Each number is 50 + 15 x the weight over its row's rms, rounded and kept within 0 to 99. Layers, rows and columns count from 0. The size before them is the row's rms in percent of the matrix's.

# gate: layer 3 MLP gate, 1024x384, rms 0.0471, rows 317-362, columns 288-335
# up: layer 3 MLP up, 1024x384, rms 0.0453, rows 317-362, columns 288-335
# down: layer 3 MLP down (transposed), 1024x384, rms 0.0422, rows 317-362, columns 288-335
gate317 100:51 34 40 47 73 69 34 45 26 82 50 71 65 65 60 40 47 51 77 65 43 58 78 39 20 57 60 32 85 64 58 65 36 34 39 60 15 57 52 46 60 55 46 52 54 48 26 48
up317 107:61 31 60 46 40 41 34 60 58 65 50 50 40 47 35 51 41 27 53 39 18 82 55 26 45 78 44 50 56 45 70 56 68 48 58 41 67 57 63 22 51 59 27 88 68 56 43 75
down317 109:57 52 43 44 43 38 83 47 64 56 47 56 31 43 37 31 54 25 47 71 37 71 50 22 37 76 50 58 27 60 46 38 57 57 50 48 43 37 81 28 77 57 49 56 54 58 55 62
gate318 099:33 55 77 61 62 44 61 47 46 54 64 43 26 43 65 39 77 51 61 27 57 56 46 44 71 59 50 48 59 26 52 35 72 58 59 57 55 45 49 62 23 64 65 46 52 40 51 51
up318 098:52 79 70 83 64 47 38 47 25 27 35 50 41 54 63 64 44 44 84 69 64 39 43 39 63 33 43 45 44 33 54 73 69 56 44 28 45 46 29 47 45 53 25 70 36 09 71 66
down318 098:47 57 77 35 75 68 29 43 19 63 43 49 36 25 42 44 44 71 42 30 56 81 54 56 59 43 43 44 71 68 74 68 41 64 62 49 35 45 28 25 45 49 32 22 54 64 74 40
gate319 099:57 43 55 47 56 57 58 59 44 51 48 69 39 47 66 31 38 10 47 58 71 50 63 45 18 43 70 27 56 47 34 63 31 53 48 59 48 48 64 73 22 40 59 52 54 51 33 57
up319 102:47 36 57 52 68 51 53 73 34 11 61 25 64 57 44 47 34 48 30 42 56 41 70 40 59 69 65 49 87 78 80 56 32 62 43 66 61 46 40 67 39 43 53 55 49 72 40 30
down319 105:48 65 43 09 49 24 75 59 67 35 51 63 72 69 57 58 64 53 46 71 40 62 62 44 69 34 58 56 54 80 43 36 60 65 64 41 57 35 56 19 41 71 71 48 36 48 46 50
gate320 105:62 63 41 32 49 84 35 27 54 43 47 51 40 88 41 42 75 43 72 29 70 33 48 73 66 46 37 47 67 62 70 62 44 55 64 37 60 70 36 58 17 68 42 50 55 54 39 56
up320 108:31 35 50 48 75 29 78 59 39 11 27 59 39 69 72 65 38 40 45 42 66 73 60 73 26 59 56 43 63 47 49 38 55 72 57 50 43 58 62 49 28 53 71 41 51 48 44 51
down320 110:42 59 44 51 73 56 39 43 40 47 19 40 56 61 65 69 33 41 17 32 79 25 66 83 46 43 75 56 46 28 35 70 43 70 40 60 44 64 57 62 55 32 79 30 47 22 48 54
gate321 095:69 48 46 61 38 51 50 45 61 69 52 49 38 56 30 26 37 55 57 45 58 57 77 56 52 54 62 56 63 71 33 57 47 81 25 35 61 62 56 50 76 41 58 39 46 73 83 84
up321 095:47 70 40 34 46 52 49 38 44 47 37 59 42 76 54 49 55 32 73 79 44 40 70 75 41 74 59 48 55 40 34 51 26 50 45 38 23 60 67 37 56 56 73 17 54 40 44 52
down321 096:43 58 53 26 49 72 48 57 63 68 51 29 59 57 67 38 66 52 42 65 37 61 27 50 36 36 73 50 68 62 63 42 35 54 67 50 24 63 63 71 46 17 37 63 49 37 52 64
gate322 097:67 20 19 42 52 48 30 45 44 37 72 49 73 23 43 35 50 53 42 79 80 61 51 51 57 53 57 60 51 48 16 46 31 40 31 29 62 53 52 45 52 66 80 45 20 71 40 42
up322 099:57 39 51 47 42 61 43 46 44 33 37 34 44 49 57 59 53 49 72 43 62 64 42 35 38 40 32 69 33 56 73 52 57 64 31 34 19 75 47 30 47 34 61 41 41 68 46 59
down322 097:54 16 45 45 74 61 48 53 70 51 67 44 45 11 48 44 38 56 44 71 44 33 77 63 35 46 52 64 31 48 51 52 37 48 50 52 51 48 31 62 53 54 68 26 47 41 44 34
gate323 099:57 42 38 49 43 73 41 67 57 60 51 73 37 51 41 74 58 43 44 58 66 53 53 54 45 46 46 51 43 58 45 60 37 31 78 61 81 81 45 67 50 58 25 57 31 64 27 50
up323 100:36 63 49 58 61 58 79 47 63 74 49 41 59 30 64 55 35 47 38 59 43 38 52 64 49 56 27 55 50 49 22 47 60 39 44 25 32 64 32 68 31 37 67 67 48 45 64 55
down323 101:35 64 47 69 33 16 64 27 40 32 48 19 77 37 56 42 63 72 70 39 74 75 44 64 42 75 48 47 49 50 73 49 56 51 71 59 67 55 53 29 73 31 47 15 46 40 45 44
gate324 096:50 32 40 40 65 75 52 32 51 51 25 48 22 60 53 34 35 29 51 40 43 75 65 34 43 19 51 25 62 82 63 37 31 50 49 14 44 40 41 57 10 61 86 00 48 46 21 39
up324 097:48 65 44 58 46 43 63 62 37 26 31 68 60 41 19 61 53 82 71 45 37 38 54 69 39 48 33 41 39 45 56 45 30 56 64 58 28 75 37 62 53 53 46 60 34 37 63 63
down324 101:46 62 66 54 61 40 78 49 42 30 34 41 62 69 60 52 38 59 56 37 43 43 44 70 16 55 45 46 47 37 38 68 29 63 46 32 66 36 40 59 35 50 57 55 40 87 23 33
gate325 099:46 65 61 65 36 44 54 54 86 58 40 78 46 38 45 56 29 40 49 48 59 35 59 49 53 39 40 34 51 45 34 57 52 52 42 65 54 65 48 66 60 30 71 12 37 52 61 71
up325 102:64 67 29 52 69 56 64 55 46 75 42 43 56 65 64 39 84 45 40 66 49 15 43 73 75 72 37 57 78 53 38 53 48 54 57 34 36 55 56 70 37 50 44 44 50 61 63 54
down325 103:49 33 60 72 50 59 52 76 47 44 58 47 61 33 57 41 59 90 40 51 73 30 58 44 65 63 36 49 61 51 44 77 47 60 47 32 58 39 66 50 71 46 38 91 44 37 50 70
gate326 099:41 38 48 34 49 47 87 59 34 58 49 44 47 24 36 66 45 21 56 32 38 48 61 37 50 29 50 42 55 48 68 61 46 50 55 60 67 52 57 28 74 40 58 58 49 57 40 34
up326 096:38 39 73 46 46 36 35 42 50 57 55 72 17 40 80 57 41 38 42 44 66 69 49 28 41 45 62 42 49 33 35 78 33 37 36 40 37 66 59 64 66 45 58 41 25 40 48 31
down326 096:44 60 40 43 32 32 51 64 60 41 31 42 42 53 62 72 52 32 31 38 52 43 44 37 76 42 56 54 37 39 56 61 74 49 39 50 51 71 78 59 91 59 46 29 51 42 47 43
gate327 098:49 47 40 50 39 62 71 40 27 75 51 34 57 46 35 40 22 75 55 17 63 49 56 60 54 56 57 66 63 64 39 65 65 56 39 45 04 25 53 41 37 31 63 56 57 34 21 15
up327 102:63 73 63 60 71 49 74 34 30 56 46 39 59 46 18 48 40 52 64 81 34 25 82 67 32 27 37 75 92 46 38 66 69 54 49 53 26 52 58 45 44 77 59 25 52 50 27 41
down327 101:44 36 58 49 57 67 56 16 48 53 45 43 62 56 47 59 49 23 70 48 36 34 37 39 57 52 44 55 57 77 34 55 39 37 80 39 79 46 92 65 50 55 47 58 63 21 30 56
gate328 100:73 91 34 44 71 68 38 50 67 15 42 39 61 47 39 49 53 32 45 45 49 54 50 65 64 34 47 37 65 41 31 68 54 63 38 62 62 70 77 64 27 31 53 71 42 36 27 49
up328 101:35 19 74 42 36 25 52 51 45 54 36 30 12 48 49 75 24 26 58 27 65 58 41 51 50 76 58 60 46 43 64 47 68 41 53 19 42 62 65 35 25 43 62 39 38 26 52 29
down328 106:73 03 32 45 50 81 45 38 67 34 48 45 38 95 37 33 44 53 63 69 51 71 50 42 64 27 57 44 53 73 49 35 52 45 28 77 24 23 68 69 37 49 34 71 52 43 69 56
gate329 097:58 68 43 44 55 72 63 44 21 63 40 55 65 60 47 40 57 50 51 20 52 54 48 45 48 53 66 57 45 51 41 50 43 74 43 20 58 61 23 60 50 63 52 36 58 66 45 47
up329 098:34 57 50 57 47 57 71 67 29 79 60 38 38 46 80 38 56 43 47 50 43 35 30 26 79 46 72 26 33 61 46 42 52 80 22 54 38 60 43 49 43 49 56 62 65 39 61 44
down329 100:13 35 36 42 83 46 45 58 73 41 45 58 50 48 66 54 63 20 46 71 30 43 52 43 43 44 60 31 57 54 38 41 53 59 59 69 51 94 62 59 72 43 61 69 70 55 74 46
gate330 097:26 35 21 41 46 48 59 56 55 45 53 41 37 52 43 61 40 64 34 23 19 29 63 54 58 21 36 31 62 54 46 65 47 67 94 32 44 47 85 40 73 45 58 69 39 59 43 76
up330 096:54 79 52 37 80 53 55 44 49 11 35 15 31 56 67 68 48 39 57 71 63 46 66 51 54 48 32 32 31 39 65 31 73 43 52 71 42 28 63 73 34 21 37 60 47 30 64 46
down330 097:57 70 46 51 82 90 38 45 63 62 60 73 34 79 03 38 42 31 60 53 77 25 61 51 59 40 63 58 63 51 52 42 64 29 38 61 38 63 74 33 44 30 40 48 42 57 65 75
gate331 092:69 62 77 42 62 53 53 44 48 43 49 64 60 63 58 43 27 49 45 53 81 81 60 59 58 41 42 67 49 42 56 68 69 54 47 37 84 50 39 72 52 46 55 62 56 62 36 39
up331 090:45 34 35 33 49 43 36 50 63 72 55 53 41 32 57 60 37 54 24 48 55 61 35 57 62 48 44 55 52 22 50 38 58 44 58 59 56 73 59 62 46 58 41 66 48 47 18 68
down331 094:61 44 38 56 54 38 66 29 40 55 39 44 49 66 90 53 48 27 34 62 76 35 51 47 39 65 85 63 46 41 63 49 62 70 45 44 35 72 49 16 37 35 74 29 34 44 68 67
gate332 102:57 46 55 57 55 39 39 25 51 31 31 45 46 35 53 54 52 40 57 75 55 54 65 43 31 32 54 48 64 50 54 44 60 63 46 64 71 47 29 35 55 51 36 53 70 36 44 83
up332 100:80 49 33 25 41 39 55 34 34 45 67 17 67 27 48 62 39 46 38 51 55 45 73 77 44 38 30 54 62 43 31 56 46 20 64 54 34 36 47 35 43 50 32 52 48 79 50 28
down332 104:55 59 45 45 41 91 27 53 42 43 66 47 59 20 39 60 27 69 27 41 45 53 50 64 50 32 23 63 50 56 24 50 70 59 41 25 32 41 34 57 49 26 62 76 36 54 32 29
gate333 098:67 28 45 51 39 50 63 47 36 67 39 50 43 56 52 62 48 90 35 30 38 75 28 29 38 48 64 33 48 31 52 82 66 38 44 48 29 59 48 64 48 63 53 74 45 72 21 50
up333 100:73 28 63 39 19 56 65 47 47 74 40 59 51 55 58 45 49 60 51 62 42 46 40 54 34 54 57 49 67 57 50 32 32 48 50 17 56 54 18 43 47 65 65 48 32 93 53 51
down333 102:47 57 39 62 33 33 59 47 42 26 53 53 41 37 86 54 31 54 73 58 62 25 32 68 57 64 55 31 69 60 45 52 41 31 53 50 44 46 60 42 41 47 58 35 48 45 26 32
gate334 097:57 15 45 55 42 47 25 71 65 42 52 51 42 62 58 59 61 35 49 59 61 75 62 66 59 36 73 51 54 54 90 13 34 42 41 67 61 56 45 49 46 54 53 25 37 80 57 56
up334 105:35 23 51 34 29 42 54 42 73 61 60 45 43 42 50 39 56 59 44 44 44 43 58 56 59 42 36 44 64 46 31 63 00 19 77 76 50 11 46 42 48 62 53 16 65 53 48 45
down334 109:49 35 54 50 30 35 53 40 27 22 50 41 68 52 49 40 79 49 88 50 42 57 56 80 69 09 34 38 64 50 71 44 47 40 77 43 64 32 25 39 55 59 42 45 31 59 24 59
gate335 121:63 23 47 62 66 45 53 64 59 46 53 73 52 53 70 16 49 37 39 55 53 59 34 46 34 37 40 32 37 37 51 50 33 30 81 71 76 80 63 75 49 16 51 41 41 37 60 86
up335 110:53 48 47 43 40 24 36 81 55 33 58 73 81 51 57 40 71 34 66 63 64 34 37 36 58 43 49 60 50 56 64 25 23 30 44 62 59 42 42 48 50 20 52 48 49 24 53 81
down335 093:39 62 60 66 36 36 43 68 82 54 40 58 60 63 64 66 43 28 30 57 16 56 36 62 43 45 43 36 47 34 32 37 29 62 57 26 67 67 52 65 44 22 43 71 68 52 61 42
gate336 099:39 25 54 62 43 51 61 60 59 29 42 26 53 43 64 60 41 58 70 41 70 41 49 67 75 47 47 30 55 70 37 20 61 46 43 29 46 55 53 48 43 46 42 75 65 22 81 38
up336 095:30 29 33 33 57 44 36 58 34 52 48 49 53 56 52 61 31 11 48 57 71 32 60 31 22 56 19 25 40 58 48 71 37 48 50 76 50 36 47 30 74 44 32 54 49 39 47 70
down336 093:62 63 43 61 41 51 73 40 62 47 41 51 48 76 56 66 82 40 44 50 56 47 61 52 64 44 85 50 48 66 48 26 78 43 27 40 51 45 49 55 24 79 63 39 41 62 33 63
gate337 099:37 50 36 52 66 36 58 48 52 40 65 48 33 38 42 65 55 57 46 42 27 45 75 62 71 52 50 46 64 34 53 51 49 60 51 62 51 34 59 55 51 25 88 85 56 78 53 54
up337 101:37 25 46 31 52 83 40 56 69 36 66 72 58 39 59 64 43 67 73 49 58 41 43 61 40 43 69 40 41 45 60 55 24 73 52 51 96 53 57 37 37 94 75 42 49 70 45 62
down337 102:41 38 36 74 40 43 42 47 46 40 23 55 54 60 18 54 42 78 61 87 76 35 35 76 65 58 35 37 48 44 46 34 99 72 46 54 29 26 34 59 38 55 46 53 51 66 39 61
gate338 096:53 24 79 52 20 44 46 34 38 47 51 65 79 41 64 30 50 70 41 16 46 63 48 54 47 47 38 59 38 47 57 57 39 39 38 57 51 48 59 64 28 62 76 38 25 74 42 41
up338 100:52 56 24 48 74 56 52 46 52 40 71 43 43 51 36 73 51 51 73 65 49 59 49 35 16 27 47 42 62 63 60 52 67 81 75 69 25 60 58 46 39 53 54 36 76 49 40 44
down338 095:55 64 47 50 11 66 57 29 16 59 21 47 63 58 65 70 55 64 77 34 61 45 69 58 32 59 55 20 62 44 75 45 50 39 56 60 33 25 48 50 44 58 67 41 03 72 48 46
gate339 099:49 45 26 58 78 51 57 66 66 30 35 72 52 54 28 30 78 30 38 54 47 65 40 63 60 38 59 35 68 44 39 60 58 63 49 35 58 43 52 39 50 40 71 45 43 56 63 42
up339 097:45 66 48 35 66 36 66 25 17 33 63 42 62 36 47 58 30 51 60 42 60 65 51 34 47 30 30 67 55 50 45 45 80 46 48 63 72 45 40 68 48 32 40 43 32 43 01 43
down339 099:59 67 47 47 72 51 82 73 64 31 47 78 57 51 23 12 74 42 38 56 42 44 59 46 64 27 51 41 50 37 66 50 67 46 40 57 53 80 57 61 53 48 76 32 32 74 77 44
gate340 105:51 82 69 82 28 59 53 45 43 47 35 73 62 70 39 22 49 53 42 53 32 49 51 42 45 59 65 36 42 28 62 31 45 52 49 51 43 57 37 40 53 63 50 39 57 62 23 56
up340 109:59 30 26 69 52 50 53 60 65 57 49 44 37 89 92 64 65 50 55 62 40 44 43 31 62 62 49 40 49 42 48 27 63 69 21 40 74 47 53 22 57 34 45 67 46 40 14 52
down340 111:47 27 41 41 75 61 65 35 52 53 29 52 51 53 66 77 50 46 29 64 39 76 36 82 47 55 55 53 47 49 58 26 63 61 32 33 56 55 47 58 51 45 45 43 38 99 33 52
gate341 102:27 49 22 53 68 55 48 73 36 61 65 46 74 55 49 48 27 50 71 54 61 50 23 35 22 55 64 45 54 47 60 12 32 61 62 62 39 57 32 82 56 27 56 54 47 64 66 68
up341 100:51 32 83 36 49 65 58 43 58 59 79 43 62 79 35 57 41 32 29 37 66 40 35 44 45 55 70 55 61 43 49 57 58 30 29 31 89 66 56 29 43 45 55 60 36 31 52 45
down341 102:53 68 52 28 62 63 43 62 76 52 48 78 38 49 51 48 69 63 11 40 58 61 47 49 39 60 62 66 46 67 50 25 51 65 54 51 47 71 48 09 65 45 71 55 52 41 36 54
gate342 119:53 59 61 32 59 49 45 41 22 67 48 47 66 74 60 63 54 42 56 16 68 67 60 57 32 41 32 36 74 30 32 66 57 25 63 45 65 55 49 70 56 65 90 55 35 46 57 52
up342 108:46 62 34 37 30 26 53 46 32 71 42 57 51 51 77 50 62 34 27 29 47 44 66 69 52 53 34 41 41 43 36 36 39 28 54 29 42 07 66 66 62 68 59 57 55 43 47 72
down342 109:51 31 54 69 30 37 37 36 65 65 47 47 62 35 57 19 50 59 51 35 45 59 51 64 80 70 42 69 21 56 32 39 22 34 64 57 13 00 36 47 51 47 45 63 58 39 45 69
gate343 102:57 22 38 70 12 63 64 33 54 58 33 40 29 46 44 17 44 78 44 55 55 74 56 76 38 61 48 57 85 24 42 14 51 54 54 49 31 64 64 35 52 60 29 43 54 74 42 31
up343 105:35 56 39 66 29 57 67 32 50 63 18 70 56 55 62 24 42 57 56 24 52 39 61 72 52 40 46 41 57 49 54 50 35 46 52 48 37 74 76 47 61 58 41 63 52 55 36 68
down343 104:72 65 76 42 60 58 70 59 44 36 42 32 37 79 58 37 38 50 40 57 55 20 57 55 72 48 75 62 53 43 40 67 63 24 66 59 57 56 56 64 36 50 53 68 46 49 69 63
gate344 098:58 37 77 53 55 32 30 36 32 41 52 53 66 50 47 27 41 49 30 25 65 60 52 22 39 63 52 61 69 56 44 44 66 23 38 22 59 56 58 47 45 41 39 18 81 28 29 66
up344 098:49 28 63 47 75 31 34 50 72 51 32 50 57 48 94 40 47 37 54 42 58 43 41 44 65 56 40 42 52 35 45 47 47 34 25 71 56 46 47 32 62 14 54 62 30 52 42 55
down344 105:51 49 54 54 63 23 58 37 46 52 20 49 64 59 50 24 35 67 67 54 55 54 61 53 43 32 75 35 58 40 89 42 41 36 62 34 57 29 42 55 42 50 57 47 78 39 40 39
gate345 095:64 41 52 71 56 53 54 25 61 73 40 32 37 41 34 58 62 40 55 40 77 37 38 50 68 56 47 41 43 39 43 56 38 19 36 34 44 58 38 63 71 47 57 40 50 54 36 51
up345 096:41 48 32 53 64 58 64 62 47 42 68 71 34 55 61 50 56 41 62 69 48 45 33 71 62 24 73 50 59 34 34 41 60 58 72 59 54 57 29 56 29 63 48 58 47 43 25 44
down345 096:68 71 35 17 54 53 28 64 57 47 65 26 46 65 28 26 40 47 42 58 46 29 43 51 49 58 33 65 59 59 45 36 49 56 50 85 32 38 60 51 41 71 53 53 37 77 53 52
gate346 109:46 55 50 61 37 43 57 59 67 57 55 57 38 28 45 52 58 95 57 87 32 33 61 44 46 63 50 59 57 53 33 53 40 58 66 61 41 68 53 49 76 26 39 35 31 60 51 38
up346 104:47 32 32 44 51 53 48 68 69 58 91 22 47 70 68 67 29 35 21 51 52 50 55 59 57 49 65 54 71 63 55 52 39 65 25 59 27 61 73 37 60 57 39 33 70 76 65 61
down346 105:39 36 17 54 53 81 56 23 45 71 52 69 44 30 79 44 47 48 37 58 63 89 51 53 46 51 66 68 67 15 56 73 43 54 52 47 64 37 45 35 75 45 50 47 61 52 40 55
gate347 095:60 28 50 65 33 30 37 77 51 53 55 46 47 72 41 43 56 27 00 62 38 74 46 34 57 36 60 47 27 51 30 60 24 47 39 39 60 40 57 48 49 32 50 51 19 47 33 47
up347 101:66 24 78 58 57 53 48 52 24 60 34 57 70 50 57 56 64 64 52 16 61 32 64 24 57 33 44 61 48 12 77 77 68 48 64 74 69 47 52 35 35 59 32 68 43 32 39 62
down347 101:55 40 65 39 61 48 67 38 38 41 30 57 42 66 37 47 92 58 33 55 25 36 41 47 20 43 54 47 52 67 53 55 42 28 80 71 47 55 36 64 08 56 44 34 51 65 53 74
gate348 098:27 58 79 58 49 40 57 53 42 82 61 57 38 48 56 40 32 65 35 38 78 61 69 27 86 41 42 28 33 45 53 43 43 61 26 49 49 49 62 77 56 36 28 37 53 31 47 55
up348 100:72 45 43 50 09 75 45 41 55 43 36 54 71 64 54 43 16 83 44 57 62 46 39 71 29 62 35 46 50 52 50 54 38 48 63 35 53 80 28 61 32 39 59 53 50 43 45 41
down348 102:29 65 48 68 58 48 56 66 55 76 50 44 47 46 30 34 35 46 61 19 88 59 43 47 42 53 51 49 52 58 59 30 59 60 30 10 63 67 70 52 57 55 29 51 49 39 57 65
gate349 110:49 52 57 43 62 46 44 56 43 54 47 52 55 44 32 65 68 40 44 70 58 36 68 60 58 46 55 32 37 46 37 37 41 28 58 24 41 28 28 01 41 30 52 64 60 70 39 35
up349 105:71 30 74 50 69 83 38 55 48 55 58 41 38 23 32 46 47 43 32 71 42 43 59 51 67 58 47 48 00 42 14 32 44 40 27 49 49 36 61 46 66 52 53 28 52 41 60 50
down349 104:43 50 45 71 51 58 45 42 48 52 50 36 55 62 72 61 59 65 67 42 54 68 40 42 56 64 00 46 45 45 44 67 30 42 68 47 47 28 32 40 51 50 56 40 36 54 53 55
gate350 094:72 49 85 71 24 75 63 52 32 58 87 73 50 76 45 57 55 25 72 47 71 49 54 73 64 58 48 47 45 34 44 56 44 60 40 54 57 52 61 53 74 47 40 54 26 38 56 69
up350 098:58 52 37 68 55 61 40 40 45 83 52 43 77 76 49 67 71 36 60 43 28 42 63 48 42 46 63 41 68 65 45 37 33 31 28 22 45 50 37 62 58 37 51 17 33 39 64 24
down350 100:49 71 54 70 58 92 47 62 71 71 80 74 45 19 36 75 58 63 44 33 25 31 43 44 63 56 43 86 76 62 44 56 72 65 36 37 68 75 18 31 48 49 33 62 57 41 31 52
gate351 104:57 49 65 45 64 62 42 62 39 52 09 49 61 60 42 35 49 82 63 58 61 40 54 35 36 35 47 36 54 45 48 27 48 50 60 34 56 40 45 45 46 48 62 36 35 30 55 75
up351 098:28 55 48 39 25 39 53 43 40 44 64 68 39 63 60 38 46 38 77 37 46 46 69 84 57 41 52 60 58 58 43 45 42 56 43 49 34 39 80 74 51 43 66 18 49 99 24 29
down351 101:46 61 45 48 31 71 48 26 27 61 68 71 35 58 63 41 56 76 88 31 50 51 78 66 63 49 46 54 47 47 41 74 25 35 41 46 31 51 54 66 15 41 41 55 50 75 32 50
gate352 107:37 31 40 52 59 55 64 48 25 53 26 50 46 46 43 58 74 52 55 45 43 70 61 67 53 49 30 21 49 39 62 44 44 31 58 28 49 42 42 50 67 57 48 30 54 12 37 36
up352 104:28 54 44 46 52 83 85 43 36 54 38 65 53 48 47 62 39 51 42 80 28 40 48 61 43 42 52 33 49 61 86 15 60 70 84 55 51 55 39 51 54 51 34 63 43 38 72 40
down352 104:27 56 44 55 51 46 39 61 42 46 42 49 37 46 79 61 59 34 51 54 45 66 81 48 55 64 39 39 56 50 37 51 35 57 41 36 50 28 58 24 51 30 34 42 55 35 28 64
gate353 102:66 46 58 50 76 25 66 15 47 40 56 48 56 58 54 60 62 45 51 74 87 23 30 17 69 21 63 36 56 34 36 45 41 39 54 50 40 32 49 31 43 56 52 21 53 35 47 75
up353 101:45 39 23 53 68 34 57 50 49 63 71 32 59 28 63 90 61 13 55 80 61 57 52 55 62 42 74 36 35 57 45 51 53 37 54 56 47 57 45 54 56 60 69 45 31 37 74 34
down353 098:63 45 44 88 25 60 35 70 43 58 77 19 51 51 18 66 36 41 31 40 39 61 52 44 58 63 40 65 33 42 51 57 53 61 38 50 52 30 75 57 34 40 46 60 38 42 72 37
gate354 106:67 37 46 64 49 66 33 40 41 71 48 51 49 55 57 52 64 56 53 66 52 49 50 36 54 50 28 55 41 53 60 70 50 26 69 30 45 40 28 33 42 17 39 42 54 61 50 31
up354 107:67 55 74 60 39 36 37 34 47 43 28 26 36 79 63 34 69 67 36 74 61 33 37 60 47 35 48 27 57 42 25 38 88 59 56 34 42 36 77 47 39 50 62 56 80 24 64 75
down354 106:53 51 44 36 48 38 69 74 37 50 56 21 63 61 34 59 40 39 42 59 74 15 43 35 43 35 46 34 44 67 37 46 57 53 38 28 84 56 38 33 60 67 25 43 66 35 71 79
gate355 103:60 43 59 64 66 32 43 70 80 70 43 59 50 61 70 05 34 23 50 49 71 40 53 49 58 52 34 31 52 42 21 47 64 37 47 47 38 66 44 58 39 56 53 48 70 46 48 99
up355 107:59 61 51 33 48 48 44 52 58 38 41 54 53 27 62 24 66 61 61 45 41 56 58 75 36 43 52 70 31 42 31 56 55 53 50 45 53 41 50 25 59 28 51 33 38 65 78 45
down355 109:67 57 44 71 30 50 15 58 55 41 41 55 64 51 64 34 67 58 46 48 41 80 32 60 46 48 61 60 45 61 50 57 25 67 36 43 29 60 54 27 56 43 49 70 48 45 53 65
gate356 097:55 45 59 60 33 59 48 60 43 55 64 42 55 57 34 22 31 50 30 40 11 25 80 52 41 69 50 29 41 41 65 31 38 26 29 54 48 35 41 60 47 60 53 59 35 82 41 61
up356 096:36 50 61 53 52 43 49 46 44 55 72 52 49 46 64 35 41 31 76 48 44 47 26 44 42 25 68 65 45 52 37 59 23 57 62 16 44 53 40 33 15 58 36 38 37 28 65 51
down356 101:62 54 84 41 24 37 29 44 34 47 41 56 69 35 72 64 43 63 26 50 50 62 56 51 26 36 51 56 38 38 66 65 73 68 77 46 58 31 50 49 78 68 49 23 54 58 51 44
gate357 103:19 44 66 60 59 39 74 24 39 24 43 36 51 57 89 45 57 50 43 48 85 57 32 38 36 40 53 38 47 44 70 38 51 62 62 42 46 35 54 20 49 33 76 40 38 74 30 36
up357 097:47 58 27 33 40 60 21 49 43 84 49 65 68 53 32 46 36 62 67 69 21 58 58 52 50 37 57 19 44 49 45 37 58 20 69 41 42 52 43 45 56 50 59 25 39 36 50 69
down357 099:53 40 59 57 48 47 57 43 40 53 47 43 81 62 69 37 37 33 37 65 61 55 63 48 63 33 51 48 35 62 62 28 33 26 93 31 42 58 46 18 42 50 50 52 36 76 44 49
gate358 093:47 85 56 64 51 44 13 45 62 35 72 51 48 50 49 64 54 64 54 42 40 39 39 56 32 29 43 58 63 56 44 24 63 47 65 43 29 45 57 29 50 28 35 46 52 62 27 85
up358 100:44 67 56 67 27 52 51 71 47 72 43 71 45 50 55 47 43 48 65 49 69 43 77 34 22 32 35 41 64 65 60 89 41 28 53 37 38 75 88 51 31 48 31 28 47 87 17 37
down358 099:28 74 37 44 59 54 45 66 45 34 62 41 46 48 60 33 39 51 26 63 29 62 26 40 57 62 70 51 57 30 40 68 56 42 54 31 09 41 52 47 28 11 40 45 82 61 61 53
gate359 097:47 16 60 76 69 57 57 62 55 42 56 42 54 81 39 59 69 32 51 61 69 72 37 01 53 63 58 29 48 68 69 36 36 50 48 64 49 51 58 48 44 25 68 46 55 60 62 40
up359 097:67 70 53 50 42 72 61 48 34 30 30 58 47 44 65 15 72 64 40 54 68 52 57 47 13 40 35 66 57 59 64 42 65 53 47 47 79 24 32 34 70 79 50 40 44 27 47 69
down359 090:56 42 69 50 72 38 88 63 82 63 77 50 37 80 50 44 80 29 37 63 62 53 22 47 67 71 72 50 35 61 29 48 33 47 44 38 74 45 43 36 44 42 76 62 56 59 65 64
gate360 099:44 44 66 63 29 46 59 52 46 61 67 41 42 52 79 47 51 33 70 69 55 12 60 57 73 63 55 46 59 47 49 63 45 37 40 00 27 39 27 49 48 55 41 40 61 57 61 56
up360 095:50 41 40 60 50 51 64 42 44 53 77 46 26 66 43 68 44 48 36 27 38 58 64 21 23 50 52 41 43 53 44 39 46 37 71 39 56 35 45 70 56 23 45 31 44 78 47 58
down360 101:68 58 59 57 55 33 53 41 58 56 71 70 67 48 39 52 24 27 41 28 81 30 28 66 49 50 85 54 62 63 57 57 64 42 41 38 46 60 63 37 63 55 64 45 71 58 49 69
gate361 101:54 52 39 55 48 32 43 63 25 58 46 55 46 70 43 41 55 64 35 33 53 26 69 57 39 61 25 57 77 29 68 60 57 62 68 42 59 31 35 64 44 60 36 26 49 31 40 68
up361 102:38 40 26 54 54 49 45 55 44 65 60 68 52 70 47 36 30 36 89 33 62 45 40 49 24 42 34 30 49 34 34 72 65 35 60 80 40 47 72 35 61 56 53 70 39 47 58 55
down361 100:67 33 20 35 58 39 36 35 69 28 63 23 45 38 59 39 44 69 39 45 25 46 57 31 54 56 55 81 45 78 41 38 61 47 81 65 30 12 27 70 54 61 61 46 46 43 54 71
gate362 100:58 52 51 56 59 80 40 66 56 23 52 50 62 42 76 37 47 53 40 49 59 49 29 58 37 49 72 24 52 51 41 41 43 51 54 63 22 30 71 84 39 68 44 39 46 78 50 67
up362 099:18 45 61 37 51 50 65 63 41 54 60 47 41 69 67 27 56 70 76 55 35 84 50 37 39 42 51 61 44 49 48 22 43 46 86 80 52 28 42 36 26 57 41 44 34 32 50 55
down362 101:28 42 48 33 31 37 55 51 55 30 74 52 55 50 31 38 72 66 67 56 48 38 59 47 51 22 35 55 54 40 57 49 42 49 36 42 49 50 29 56 46 54 38 49 49 59 91 40